From a checkpoint of a small transformer trained on Wikipedia: vocabulary 8192, 5962 steps.
Each number is 500 + 50 x the weight over its row's rms, rounded and kept within 0 to 999. Layers, rows and columns count from 0. Numbers have three digits each. The size before them is the row's rms in percent of the matrix's.

# layer 2 attention key, 512x512, rms 0.0443, rows 290-319, columns 384-511
109:498467489488560465498515487573516544472497514507452537539515462425535584465494491535483578506484491492551498554462490583536535445471515651530517631513468484546449546551665479456430544597501503455579406515472508559542473592502549506435546492559506483512555450430554553439502586422520429472541556452417538401488482535518469495554505498559415601469452567397591535522495576527481496477492
107:610398439433515541538540525552527589490458574397492549371567492502573452525458454543488515381474438485558643408544470476514494530517572516512476481424532485444519548502461532531520550402451514452503544457505451490573558497463539419525416471572437589504518496506508525523402463486519489393457548540382415543448472549476501448487555564459474553485484532555551493454404516462536482530578
105:497542458503525526455533529491452492452544462597505446487483479547539525499460509536382567493520461492399565467557515478415476529524554476549516518552557504532476475472479496515451347525497467490555483456516492493474505456557476521504474605579501559572493513469482516541440508516449584525393505448489445585528519562507585409599662607531440532438397500465510412496476476476438542519551
106:586462446467479467566498480480690513524586543512439538569503465464482536476446537515470593480490469409485590449561536477486541436516524542495500502481468485401442525415635490476519560440468485543516467507469610534536426512572480560481488422454503523439492499541506479501486509541479501627405534449463488439591548488509434513448497481547550490482451488482637501511443492409413474449513
109:406480474572457437469511520484448540492454519512457478475497425473588484468521607459559456552499471498484448485502559459499530463418515466515561513502449485492543531551514498451538461539450553592552473530551535480537537533524528585564468462437548554485538498529562508503468532534448538524488456572470454598543472500526383536515611528500518500529489552490507522472473514535543477522481
103:476421501425565504513537457558501399568474537524576545473468608485494498531445462567450531464429484464536536430539614567533577527533455586542552457559549440521517534456495505497531519418422528484458462479533488486457521416559602441515524516562498588441439348527465476420489524492538506398538477505559521508475427457517474440525519416576447471475570428523453424568449565444502541568480
108:576449483455456429404474450499521430479405411490464407489502414563536573612510500578578451539530588586508502547580583419451474504575473492480531407483472461450564494446500493463539483513535577470454560489492516507463487500567505513477507583499574389514465518525534488474507417486517396397543487559565402412475460536456532473485427537574471488483529449567437432477498422519437525420568
105:514560446556444555555492474506494566481478581529509449554474445520485548461445444518542599490502486493475561487482473434487553488485595424523463480481582449538421546445507532500471530550483520421575466536545470517462464484609504445600543438528474408512405607461474511435482441435583477490539454437542367443426494440519479450508584357488502515457590495492482487530477491537540435530612
107:557504440633517457454579545406450391467505437447468443588487463453491439470649464460544512574550577584490462478478481416545530548514543466494507485480525495483462499476515458525522478466392497426422540503463476463433472512468476502541541429571488425580478584462480507525545604502537476447514441561441464515474524498510505554607541493548483528420508599407506515532435429429527532526424
107:442557377530521557507472520483610525466527521547414512537424499542584470510507574546457483471530512392497585512530493602500415542481443515339469473614488488466505531420528519518558548499488464513425499531471582454474484493474483495442470468549549579573580542343484524550534415527501402523539445503594524504449449557527577354513476553498584455542518517434489511463453544558466567589470
106:437581452498519453500548493505347541520525545471433500586403599471527471490495525545520431440620532625481460478628446494472498531499480511502484456541460498471369491553513478503505523562545530493474547495549570441483483560445505468580568590496401569472509448434466434456536420495488587476431536483589539557567453549551549489542448669532566550508527523473464425532570551419521425463662
102:499466591492525523480514500533524439483544470486401533401560551465529448466533526507523413495503512465530520594540505486424517519527612469528600446509568537482524422511450576459499556485447457499435487423614425455496509516462519589514549531445522471523434459470503407465560523484469453501534548603493555583456455524495457581449527487555505545514500520573501481454484501532529476459459
104:461490583400601617552461528511444518430486582438498529547505492528563532481525486432512500566581552526545474502499516464433458564466522475494512455463511412484442488542527510552545479416489587530471557484514451495440478513494526526433538531456584496559436369540482561462531426429615492579589421518460442470590473521567421472474544592462555529505519570444511592426569598565554453513562
104:562551500471454510472503528525496481481431511483594510402424546447558588551485560530531439499436518492593522438415531525504505532532439419531506480477572453500541510491466553526455486521410483524423468435500606489538578484519497456480497506529544501525357448450513471469529444504538503427558462456464429512606489548609476453529493506425507540514467497513558511491467438501556433495507
103:480490569570485592515519536501493494520445594488489462533430510602518597480497444511435566477530425590529595403460536485494513553551500513526459404513463572438473464441431466438509530508508470596600575457489542547456389471517523510549497434513593515416502511484519527473575356497492541511503439464467545470573497396461520505557477535444494459597511523576471529544435488498430477479454
105:540490499533441516452473562409515523497501451540606568501471554520478490494535531528459377443608510542536456481545539560517627428522522419503502537535526475396633593510516483519440522625486468453551399525486449537504535562519480500491462531481521514511521485503515473447497564516536495513480444461550589473467485439515573448577576543478501531409514453487484551541506508549498472482516
105:503444459483490545513601517511493485498538467504480508522553540499513443490474554535469564450454423547533495502497496459534522585410536574497480487562508563535501500496496537489521518575431557523491450541533518562454461528526459518532487530509486523648514488565565497496506544497504431443559474486495507499519524480488570421565487515500460474513476509567510579494409480482552572473463
105:491356452565417515564493503531462461455471477476402440386495430554496498520480495529538529461437595570458414450435542448503480534467541440520527613484495443502503559432622528515472489477550536512530434557496552509433489454454419458437486554555579508423522501467499511539485565489431474442423461573618489551548464516532447579495510549523421480494465498518530476463581516435437515539556
108:426564474589494466532462541455415433500483495443510502403456512413482549475472570417579603493466480626517442452365505472526507482541477489498477445480440481585503565435480359472418613436493497556408499551523537533543553504548573604537508497464557571546517536505497528561427456473533474560478540498430558497622567509483510544428603469517407493488583589389529514535506528456502521515475
104:408408493521520521448444523504473519557499371530472452540540563524553510525477482433579536495533540464496513607446495517491500514420497539519406482501502546397437482461487351497522594480477446450454488500560461497487522494528483543538541569518517535424547472485531432499459492549502540404555408440526492586446456458512448526457513446553510526573496460448572466473565451581487556437474
109:587419410484483478542489522517415537550400500499454524609538494479479580495476482538560509511561506456400484416511546520411473446456482569550580468401469485530567461550480480490482450449516439519548529595531486476529548525578523516505487588584504505493503507422410513503511476521531445499556456535509469475574513482535505473631473424416569548567478480577378563556518505435421478560587
105:481441484515480579565505495527489524537527497460548431511520439448568513530492486468508458497550561515568467496589528492501542560471428459517581574587518519465437578480485506534432466489478551465478442511459550617559380388544382575526578550489511536458490454427513531527502447441406487477548519442464604434484484572422504351496467519524489513455477493498511384496502531536512431515484
101:480439462500529584520504438564479468503480545539571599570494435458446541470477474476472610546432555530521441592514461425511438589455518488535510512449471518483454367527453497508469486527502550479532423571421506456493499548553535567541437597422489561526408398538542516492513511543497501526521514503483600495487480512611435589407448429473581496502473541488515504489552492525445514451452
106:390483475431482455451546442521540526465513495476520553529541441451532572403510463460497469447435539427493580537580554508484437391564589596493544528596566471493428494526444540481485465419505504497482490569461521525499446492528419501405526608486389447485431527499425504514467552508451539467415423484519584501535489374474485573539451552534417581546544537440519492438558500505555463455544
108:414572498446483573596514464538509545524536495521451440406500510530495524545516504522548557543603495516581483489567514459448435428539535566516530549554530529553412525468467460526443471443436593362528535542492502413638581459519514440544598491490539432598436571534428461502491473462443523583487434460569515510522492542577490428515480604511441481525474579434493547503424587479555577573573
107:362469578522520453592467552398465525501583522515560496494457532415516536445553493534390516539476418522532494523445499525525508575531553391563557551447490525507467492459548513480490514393512530423448478436494605542468509525543404512481516460487523512481471421558507557485445514537540550470552562527426503467570427628441479509478373609457552573468490465521556601575483474454505562499516
103:470592446420612521437492530470648380503530484520521425491488472490567532582541441556449586488415545479564512524494492480581494470408443345531491414507522535541533431471548450460549550465556517461495468430603500453481561478498432520473468474459461451447443567554472479532503558550573535514471533528496557524534494432529457492554517531512520547508509513607474479550460495435516512438463
101:501610557502451546455418514526414435580522526499530539539578523442465530522620537514431476529521409514503504571540480467452498471473583600546471420536459470570493524519565439503455536414441465522546499465495595497532473533526500385512495446561507462493430430517483488502469514457438508529495571489588457464476465549423408526473394507546624522509454493504469406454457475497501461495543
104:465436514420537507524541478553527503474471412558496471463543563485500469436515568534526462565527472495426482592500466432428502508537479464498531560580498504571529446524659460551550506508527532500562476448488527506557551407430560470526516533515500619458477458541463511503476505480479484533542524534473443502421582500488513485486532515564513523465518471561501546441529565483547540586477
102:539576519524517526481485484496532553461456535482431513455577493471478446480507460495533473581524571491463481540403503440495504456512450482460533465540483504433476440435516573515499437619435489478496508459584458467621535480476542439509514498567516533548455336468449454413482402557467485453451478592530552517584523560490566518487509590506437562486558521509567574500418517455497517475419
# layer 2 attention query, 512x512, rms 0.0438, rows 291-319, columns 384-511
108:502530463498517598487515479519492619503495524434519670424508453464528427495520402537504576522489486552603591445454423488565453543472514488528523459456530515544521562527461452517489538453496506443526486460503501503601499558450509498532488499514443611517488456501438472467404475502463505438483531535457510490454495610426550452462562649535554549497504457523468477575407441496499575524596
106:436571448491568489454510460449493508504573388549547473513480465545520480475482439461450536492487443530375490447483514513429454515451448452539441548446540525489573392442395478470399398532555470488542482450516556458475536491537515534584431657566525534627495473521513494530556510517474588440469469512491492529551497490533585518574601489519470491509463461503486478490529453454427448562449
105:554481402506496408507498487495611512482546447527488560539503467562447460512460516550497609646492549554562451507410554487534569502573496449561480536442448500489467474493565474585509520499505486564524425485465592568492490515497418547507454453520560497484538411491610503465463529533490487606445490482526504444506544484496409552495508511483515477529460543499553580559469469456427538503580
110:463518459517397400566460494584468564451474426491551478540508472481539484445522506474627503469465455523479501519547586516501402520485436406478569444462518458612507534564486458472504473542527515551488469563608630509543491400565513563572514440445559513557476555462485519517512510573510567560481479606457460557598526579441478536583523544572504544571494541482495466437458500567541483487495
103:487469440518544473509530472577513336588564492569586550480474569429486507507432454609515487475467510486481498458569565515615540531504465554493567505588558429555554551510449563486457522432358472454468499442460578492406525490544528500483466526479548525477545423564452504424484515496569418437525424465520535460545426474475483471553504405545488419469566443450484383560482556475528549563501
108:571417500441507525501391526550541439512475458485516445524530449462487526615512501590571404486569544504550405585528547443486481505492491464492552391538500407457544523513477449551540453436516587436430536468520500492436524486587469488522505561524540373561501492564515534530491517470448513513508500551474536497491553555447392470531439545540405463512541429545498454448403419444461479423493
110:542533503604459521563511478488488475454470517494510419578478541437496524513502434503478631541460458496464517535495443464498527470507508429471484510511586474551459559454551506539472568559519362390466483563531518570480507454563517485503561466593523365558431524515488482484531457421565505545458460520410454508542506462488491496505557345418498491503612553540499461514415493578557442582562
109:553560538536525393491569560457497559526481493462568510566467455465497427402578516457468574544557437516487520508527494402554526596489585508483489493471553484472461499482517453509569516481394494498510469481504457475416492512513567542465459478511485440499408523484504521548499548445605534562511380583458507504468480449508477553557560518580488506435524499453583579536456548363430495519397
110:443531435525573514504512536426575546452511542551443525530454478535584433538419550524467462480522468447509478504481500489531436541481511485358443534534475490475504491471504624552535451493543554598415430511509543514508514513415455507492515413545434546517595437460426476553481505599451408476444437464621475504502516467518519357494504494539552500487531531449502526504526515558437439582417
110:493549486479504308492551546561489500504564539506445552526402614544492489465542554497477460468568535598500504490635508418487519558487443541457516453593499519518433512523494536448561529526470505477428533418511431516474521501527453512578467598505483508491577465489554459540524467526458520529482578465558568483598503498572557524480472544508531588516533568509519482569557511445521438501672
104:465434546483444565486541378511530462467535499506349548519540552451525496485529455579609386501536520437513501576485490450401501547488550463568555367575489503488465534440579561514579497420462413572516415470509463517535496544474510558494537570435551519526448470441500465479513482410443426501539549630524522598481475444513552581417444526532458511493525500595480424502511542539555566464446
104:402567482436573562591532547477558450509474534402510516578544404495579541441508441411530465589588531525560489470425493484498411542428559427473459539481438448517494467552546431488533441426519559492483558496515555510470509562539509555532499526425524518579502485493538553546454472451552469546626503515424396474472525441528434506468531521464589506482509497457447479448490556541577446494574
106:489599441494470535474542455521511471527517427534558476531458516478558501580483422523543439541420538488534557427470533517459523457501467538638436484516586482533514474479453537554483513514516538576454456480481507564550521458476531463486533463577503477563418496445530507394495534487546467458540509368537428444584587443621514514524547480461527573585488545469602524476455400509496515516463
102:502433553501490546541537458550447475481455550437498471451399498544506534495543454548486551499499486580544507411509570504477493524584465504533513423556454411480516468535432480470533554523508502587595471438413496536453430599481519452518495402476566481394519493497429509514499423517502529556389456434539533507533509461511550538471511599463518481491531549546480428491506486424485482440486
103:567407493574467553443519508477497473507464438474484519470470500480504542512478501514459440440542525459558413480576519543567565390584607465448453544524545510383546617557520455533512521564534421499570432508518515580483515541532491480533490493440496513514517488521514519494532474527522421458471449527468587449529520439498555507488543509488534518395458476472562524439521494519551494464479
107:533460462487462537514503520459445428518518513488477499523533494513536467493484518561453527504491457533538576536538450475541500559456578516573464534556478526456417484486506605474442469549481616519569387562487436561472472527553494558463491517508553554501415403661533475480458569513418471402531488519468536449499473506524430527562508571505493510489482486533536525402448489512517597460484
107:473428400541441463631419464550523444505466532466425508449499481469468461503489512554479457447439533523476520493515526419537514425514542466550524586506496483524584578517586543497533419485479528558458504529505498541460427421504499444510486548514530382533482545492432547482559607514428579480429476501589521542494499538556532495534493555552471486530471453488565376549548492454382592603523
108:465601475627424547452487560421470485422463479418524574436526553487419565553507611425598455465482498577461581433441493471501540495522476495512526479492465437500558587512466415452464564521447460511478510457511547518542519549519527531540587492455564484502574496530413505550473510450515502435487491499550499561583487475481551524465526519548492468456546521368506498509509502455429520530435
104:466482473523507506459522496572462543526505405520469465524444527533508556494491546507549505517559563480518521581594508567502442482481497476475488451579522503469453537480455413471533573470492500500515526485571438432482471491490445535527487555416443479483552526439553469546444463471488573412556521473619461504437482558449517527459471492519522562556588504408481419499597453581457524523473
111:489395433493536491471517511507465459581487567481538557602467574523454476479513510535582567476557539437429479557553513524413478491463458531560552510438511465640581503518521468520485424462577464461500470496519421479548573512576429534536537540569448443470523463453338558469472542503571463508479505529542502534557531480485452518594415482421586514561478480507463543545447560436482454537576
107:452387493549458541503550541497505543521551551499593400478478470409571553488486493459493400529550540436478455500533513517528564532529433419529558509529557538531470528467392520533433537482451536482531471555502540545518489487508492555489533616471463510549606442496581524524488453492501490512520462533445530489411424624517569419596446536500515519528503451494518481498484513460542494584458
101:509485474452529591523494484506529469562515546491509537530507568515509486488521544506431512623519589540450440517512450449493506483478519539462505479472492524495470442477557564405511482465509471462543476490485538546428425464511497543489457536520593559589448516423617515501540477561540502550546508466466594517522456578549472547578465481445578532544496549489520526515568445514410532442491
107:489523494422548469523493480502474494474573514483526446500584514511475535520534429503528574501531526472529519619589553477441473363502541539482537467502558464505447440535443485511458472462454457525504536538508507515615479512547506497458502600529439526492450562509482492513552615545499472497510427521450586489524437455513474490535378540432411520521499507439548499432532501478559460575646
107:485603430423448528552527515512535641576487532524388483437504426564496429566563572568564496520565504485583439511564548441483411505545541465516519535476506477477423466511462437502413434507456579397541542491498576428589568456545579433533548509491580536512490542522457397489478544474490578578525439470487517546479497496491542412438461529425475466521443551498551527469501522437516488525544
109:413439551473485478503480522460453565477503543502439456479473548476479563478580541504433496561519506476544504458547488497502482518508575524495546524523557485497443529442541523465584552419475498500480474367447507530496516466543395527493491526507546523488433390497538567444480492501567556423529469464503474445515415551447637470464448589478542572443503453475498622491452485448535542508465
103:554500435465606553521540538465705456481532494522533506403525523512570481524496529480465545479409533510504443477481457515514551497393460410479448444471464520539480451439540462566585511486530517486509481440501493455415503499490470477470405476522546405489488517514487434569552549552518515544480490442482533536519532525496462475605573591482468496494541538543453470564468484458590493429410
101:493534564539455465400443570516421394512501485560566512471489447496428552495556470582477471593503486493483413490440524503468548518528601585457473475444448421575546504481539492525447559425457521460593496398470531442486494537484501466449440435563551466482423501566556522439414438501378505524385564523495457495436427603471432522410492392481568579462533473572448388523468507430449480529501
107:428469530512536511519580510554485481474539514463530500554515562421469424472535594507556461570499481550376465505571466440497486476531460475507480587508450455522442469528601476488571557548497550521595510435447547562544510428509554447439524549507440494522428466521458563403483472532473433532586489586501451470523515515515489491559481453530495483516547411495433591442513543522572513560492
103:496557519544507538406535438536529479458536554548541608507540414413425492481455466438475548530508491540494544557436543392490464545522533455466565464513518492481451497505505475516488471616417529544562494465568414477611517466523505525468555545472494439572535339502546434371492417604498548501469498558485494505598533607573498520485534519526516517552499524490526509500484478511446523503460
# layer 2 attention value, 512x512, rms 0.0335, rows 256-280, columns 384-511
105:593607531503488565452497543495514427472447482449484467486490452471450562541510491498547447496421470509573463466493514527478487536496512455506461517530507466468668472455450494499504581489551386513481518471498532490543488482521519567412507582539473455489551485478513434466530469533505460596563487482478513471596579456474465491484473541500560509510447479431410553548488479606508462415509
100:441587506431467534535505454518462558496471489526490549525455433567481521485503496494491382450517486532489545432473488572537537445476402430446409358519495461496447508608525520471611445452520518450500575552501518544560512485546465559534524488465524511460549416502566513458566447557507549456538532485605487565572455492530507520544506566522556592417481453462450502515439467424417457487541
102:479509487480472568509614503601515513426454521499500506505579493486458492426478393600454497471532533456502501569481471546498447554530539503511484526446487442483420507475499460534530572586479482434450493523399531560598462411541490461428504448515468517541481642564469525519522465537543445433404528411466450482496483547509418545445543539479495497567481549378543586441502515469456461537463
100:508485555457431484529431499515556520484532524459554446407436482477495514536544488466458581390509519522492575520619519606497479540507550514526524495544590470510572464480521496525468463514514498485524558513489477566571516423491496481526490443411426420529485506440461488547490577572559446465453439423496433414565406519491455504533457443482489523467561492492527519538488516560500492549574
099:521514604432480443601451552563461461567506475525583531476503466506506481436530522571494519537451453478469519545548496536485502489457490511470501575459456477488432475458479531568551469437516528461494476558424503562532518481510543526455535534540492471560474551499496482574476541605540419421458529471488554409454403624430487499589445510537393512521524516477561516497453394502431436496538
095:517510516465489475516482468474471522514457464506507493559522573418568494554418510494550643510523456525568552569531508582536519523494454460435535444614488571536497589447488523526478507484483517512483494468475464538525498407540495449443498609525534565509429530482537440515546525520461548418528469454474561465470530469487616451460543522506497534525490435547419566470575471532496518555431
105:509537554441419495515489530470368488511480501464430498463474405458536450498536540457442417455511548449551493581420517520510448461510468534447478595490463470571458441604464488467567486484529519431433539507478417444490458543474503510569491539566510537573538459523529481539537474552463470560458573519465516534569461509562522510514475485440579536494525505472574494563476479489428557559528
100:488551456391413511472419432549420445510544490540485503432447550456443505459494528504555443451457512478587519601506480513599459502473388572564516485488422501536539518486524476477548537487445478541516483527538478527474575465661555535422469504475596475536605478469413498544425460545472455474510489429462458456473492495564473516540483471435443525437471489449511419459514500485429536598518
110:519527477486476473407430509521471532532465510597490506459517543475459501553596451533438506458549489482469549572573499460503449511464411529578480526547522528535477500479504522493405568498525472443524544497504535523528488413541431510459508449383405407587480447455528536539536442533503421536530561430547501497424508542544449460433437399463507454551517491550509498440476521451450457429555
098:473555443491582530502440527555513472526505543486545458455508556573480597434471496549546482429554469486493529529540490491508458470482546512523528477510555513503526531564539566497472414541450488517620460492593519502590606563432481499524587643546421575460419478532427536553501556455562446498499541477429546557476478505455494457444512473419530505547530520469519535517469563494429552535459
098:627553561493409462591442535489485482467456439401590446545491575569482430549526503431432484487534492560571479496556527512533521475522470526479460383475564513511503445512484524493471521505511518468500543481536526478512570380433453502572474512540486522544470458560512445556463492409501467436472445458493462449464429425491527510549522416535485494505485524502424568503442607496562484434488
100:569439478510559522488538547442545491452579404452466512519455656483471505494490538571406511528518505456564528542520435529605451459527581426530483446537575491561451576527480524462564465475467487514515502514434518437498547502434427537471539520567439454489545463514512555471532531559448569498561593562460491425470574564535477520492545502565446467501496589491592476455529580450645531436461
098:506527492415497476391444503493442562488513558508484598497595516494525622465499446441402406504510433484467464544448518448505572496432526536506528469542534491482587490487477488497503520422515530488512530487478416487477457525487501466454543486539465425642601536513513568449545552547545528484475558564544473545484524510542489467401531492515622479591512475478581536597510546560496467564439
102:436469491450519556524471531549429583497531467476484457507540435566456416566533487460558630574503552499503516640487512503530444523497518514536462530573440500503507527458523458507526516443526483521499527558469437397476500515512443521497431561592430578485503523493508556432496448546462513490601536548664525537585486488528460431418563401451438460487501459470579469560447509481519456519523
096:510537568633460544419467528581524577492502443470427431502531455498369451592571549431592558499487560542434451565530583548513512465641402565526546387473589463572543493433497498392537441530478478567483541552433544535512463494648488382511537469525480547509591590466569402602410422414524498448498458448453491517536534511516553483572567549427504465555560468474498420365485446475530519517496
099:550493517469402464462431431477476545495516462503505518494501485519521507531483521504490559445466515521508489485494474524410455646483478540506553496495561444504519441398427516550546525500486518527495491455505554436549484495511491512465517478579582671412459488453478502592401476548489540530496499508554505488506359529528543494513422460517508525513474434531536517495487524534502539500464
103:490463514514510466485495446569529446515461492395513449480450368520527519541548582514457467500499544329498446462571466471500528459520433513497479485473520420508563553413566443557561394406561533510535530442438515446431504444494524500565509572552476528470488525409538528547506559464381529552605512446313457440486569544462508494450504556491533464537469403508511437624497465564464590319526
109:403447634573480494474488459610504519494532568535492534577574536451498510438524458553599517429491466541439534479400554412428496498458553524430531490559453503468590452485473515412436465475479562395428510481436511489503429454459574472489585572449435389564529503491501520507513566510414471495506478484506518557540574537436511347528511543485566433554499525465477434459527471515504453431506
103:503530482488481446447584434527417565493491456484525480461533582513515452556502484521522523487430443529488438461439539577396464529526472557531491477524504532519451435559498606479523471529439426554498487576434480543513470489458577442515485633453550533483572474585413457457519526451580479478472476506584516454384552557522469466437495481473458440580476482415490575424508478473445598523564
098:579464474402517449480483453469527539497460496502474525497567466500522417451461534498474445530515576512515535381554528514519520550485536502482574513430591522553536432449442514506503523555605527551437581508458461410369501555445431481559479517543479503663497383512443602465486429534534438466456511545565455465503514419500479571550551537502472509417479433479406561555473469479472542435522
107:505513485517457492503474545433634480573549455483475445527536558543466543509504445524459561497546490500448565485524589541412486521451546467558517576519414514572466469518610456556453597455525535472532462480501474489523525390561511426451462531427570369487456525520503457582532422436499573484585449582464504510436485497478428419521538468522494512459447563494473474522543464463497506478465
102:502491476548498490486546516555472537538453508564586500418441496560483528584403517516488467541401508536495562474548536491438442538534493413400474519541503520575532592547463419509441445511478564526544554571490545499459481451519459545507450460528515471510425481532414490502461431561501437474525506516471379634484563570477443501556539469479447536462513502553570467525520558434607473535379
102:552484462530499544539534458467490554538313531472500486385466505503483426530439513508444409510518525462448551441544508550543469492465501579506522514472645472411586621546461430453407537546505433395536441463572494475484515599497532567417563497489571594491534392478517504468496516478531520489499494541442471547535561539479502574496538436479473456465452492567521516513508496410549573466478
105:549537436416645548575458510456482429499406485511366486527486465450467476611500442504539570537461466482556523601443474505418532547495556479521522493541480438523458472480501560541510483575436506535484462499463482522555510469389433498490445500508475655478511522511596506411459584441471515481501542530577472498529470616519420505502485558491518511519466604456373525555524464562597532540518
099:553511542555546542528465546555494539448536524444480459507499497414476535480500376517523550546450424507447413461575511500585456555458461534546509538469449514468468503452542472443557564511471477528565478544513527498493424388450452457447405486589619626515483560392439430479499457552484444551511493516398572592507468485406526483563538563500539548525424479576522517498456465434490492401452
# layer 2 attention output (transposed), 512x512, rms 0.055, rows 256-280, columns 384-511
098:552524452529467452496426501539504587551536493590475492585539494448631616528604451539438603530518557471433557526439499486524517557520496514480552441620505406490472509527488489541579526500533515548508441509480463518527452497501504455622468449469432493565482520531512480458412471411508526506478537495473462468465459434552597498605462535468475508616491443440630410416516535523501503523460
090:456471474526542559449539507477606442553530549517444510428471538491466477443494475571570515546523462340478550548542460449519590593499422623504493576434517431470575521441582467565486562490502541523499525465468459463510516515496531462433508492526493525401464477544487525535445572461501478397429476468509450438476508467462483458412528452471570455489495557488506589570588450492617523511444
090:469515487526521406481469511463528501522504468429481492494495539425621494478527559484500441556517446488513494446506396484507610392505503465478513550496592526535485456553481524611509524459539494596459486443543466422416538478499447441526383633517408440513430483446481550593403536604523503444537582503452536485494530505482589540564485494460510545491463540561508550465532499504548498484440
095:564447541513595540402496480526439568562429496462447462568442455485508560466538524505475477478493398451531554487374495503565478520593502508431509431461477468531430475477471454542507609488481524497512496553464511426541483505499497520517546502566469440475459504499500449476537489556467561504520523515524448584484562447480504448492541509541521447630459473551418555405514551494551443471481
088:475511503527516528532533465473558504480552531418459570436399396554515511518490474435522487580452519488595551459433496511423435492579473536609468548541430491518483534535461488440432592486431468528577526485598614404443518541502472444564490434421447481492555418479507547432459511425441493508471554465565500506605518516513539516563497499469472642491461516519502537448538518408526599531544
085:457484586575495547477573515470529538397508475554474471474471447547449529468521408396464476489487504421535480480506525390572536483517439485533507458585570486418548567524504531511624548438399474465558418469544460494468524630513483552490503526535522461467528480481476655488484565441461505524363483482497511664528478453493459448516512474461555449520419526442498520499549514469467449574570
100:544467473559528517439543623430601510500541521485520470481488522508474440522414470528543557541515532617481431434519480466496502546472462565452480484461487520447569501457490475499473492603571433526550486485467559476523491490456453469536565477522575513529421506545484487475400436466487486407631528468465533395457477521549569415502513474486595534482578554506522424494506492504538447458456
091:469460503501525545533559512485507464467394450505548554560517498428504556438571493514490533562551548505614535474461519548530551529530537496526511439476601510499474494510551523461434472504612562441426423566544567440477506599411447453574555432481529484558465492512604462512457502480491538515546571579479534551514470540497476506495580543581570440557492400500480587454454499534555485506521
100:531508552496534450547549529535500546523474486467557514572537503479554478514468627528446448461444485442521475498513510485509484511510493482437594382461479587443548573531524443593546526459559545566529534436540474492459538562515481431511524518489500602480545581384510447471440499561568643453545569514480481477537446550458508458558445457435488495466532486492546550494537538522418505540502
094:528503520429574365470447485483555547504519470541546577578512445446509504452563493477499457446490446526514428553476526499483509543452446419499565469430528537529515458524501439489571473465447421460414547492451519601539608415538491505421542503502626497557418512483529487506516555586432455519532424514590496475477598482495477517506503501542479464514495507525586476509509418525555480464539
095:480423458388482522462497456596532504471566539553426499487491407463454454500462460624524480476461547426436523515544493553500458731450395540513526524541472479522574567479409401525536418508464508465483451480419474579505394565539518480480482547508509411468461458531466525500494497534540472605488439500519438409586547499474524443537410565497466485501493496455585528461491441551505451472466
092:463510539441476534489552476541514490524455549496496491509453414505492569568424459487464440517470506448521544420543565487417427523435406541521470465518433505537533516538497453524540446420534487563516561518477478626511439423479419539507385570496507542543508539526481469413506517449403444497470466505615462559498551382458508468453395426541462562487407439518543501489555529508429475547489
094:493503430485444518464523563486465502430529523516466429522536485463508542544441493490458480495519496562559469458454441517524429496506484463471455496431553497524428502524535508512511491611547468518564533547462459459525580548480486477568454546499463493439443519569434463486410544572508512535508478597536567399498492573515494482589487529530425464546482501486520431529480545473567491422544
095:472557528491454399539466515450526468457489494554545484444469433510412555445543557605491540470532592585435561419516506468454432497408479524470427434448575570477538545497396512503502497605475538499496573496482374613514459530449534439488515536445483487522507540476441552525502444459476529463450515569525338464433479556630534532488474496441507510512554482468462495497565428580513479504512
085:536465397467423595627434500490515359509396454485485524476567460480523525509479547573521444567513470644505540524482537530531397563529479544524481492530440584491494547491430475594415559405530529460625467457513476491459526512418506520505537459440569451538455422435533495444507368498457493495513579446491566510477557656506426528445476527570494521451447517452478599582540566436523462568560
088:486419482487564540540542571580521435516420452508449459480470491484530393422499480556543445442555497466428528465496565503629503478443494563469441441484504551429531556450528565483544551517422540418450454512450546565520446489573486469594475473478461436486522451512458561499579552440446451449548554383514506572464544414467470506470542556532427547411438503515508517493529479437549534561487
095:518408437419406467527458550542589437489526486546398501564497588430501461530474472484442543514500506595431519556479550498470564560544528477461490525545514478475509514522446564574571596582472425542490521538434495510460413560521481498553456532465536434456505386505516449413540528495495555631497436519516457495579439435491534466493534538509447466483469567501510527408486546543452419562558
102:600445499500529497541523417520475583571464482432585543572456459514484540562493498404386517511547473506561512533478452532494546477490490422457578485446511546488515478502605519529421511544561378594590473522556488477524565429518506456429527542483564505440401596534457423547528475532493637547497461492462470462475516576486421584591482456531531503545439527494520494522460530398474512466477
099:561403490465549483435430532549537476443546468501503477472492458491511557453625480499436553513456543517507523539478492485485517458421487508457529423443483568397545564393501473549370481510476488526462554540406552366520564519561504447511563430521531476463492455471534472472508480520545498540538582540410572642544562464478558461579441512533426498423498399513527441602397488454508507514549
096:438507517482449497434440604433546477559562579509555529448557557535448477449503519541548503497440572471472451473570405531554501491492427464458497499526435511434404509536489567501513553538442512528456453514557441635372425430403576536425554475603459453414504497481571515527531557505492593472459454531532569459522435523545538434474467520577471576442528553445477520482552437586565473521457
099:483447481453481482452473417540395519475428477515550546432449527481519605484482504423548473552525494486472547490355502501554531439524460448442586375504537494491578516488471560397536460581511471504456475556517522602454461532436478601447600412451556539521587525445536498457478533526553448628508471428503499465508585480446524473494453665491420435525532485484499564481535580477561562562528
097:503531495535506480514471481464425486509540487475463527427506542505527526550526479529510529480568487435584413491420673536492480439454549516520480499539410402511468497530516497443502471459515444467484536454491522500490473483454569489370503487516443527499623599587495467531532615509547621443514486547501521445491478426482569526598518497525485456486449519397501526482464390531419532492507
091:477481560491521463494484565397504446454550546532453604534509494535501489518513459571542482503492473483505489553485527488518498498506559582421475385538506543551525431507515497522589391467481497563470502440412450588544452436623553415475501505568455525448544428551422456548472560492472461484420494481603456504386497471486487569453565487501577541395514450483489569554429562420482459521492
104:507510541561450506514538463493410561479499503509493520534549499580453497473508635561492567434509439544464580471452614478437475509434384507448482480537472593510509571519469535509489391509577512526532435489490453497511470478561494514549603526415545490490463540413422509490514441474552590462519513501426472397514443401429532529456540515481510531502657485487552516583502424458532422413471
090:461439376496423592497520437457549447533540431569466513522475587529573445562433627527380518509551546461490632546463504402474440412485572467508487554507485542541469533527489549547397544454488456494452504485536580518515522469425592559546536531448468494497437545557515465401415547481500562487483584427461473550565546453507442576509494458617402524455587506442465538484494499466497429457556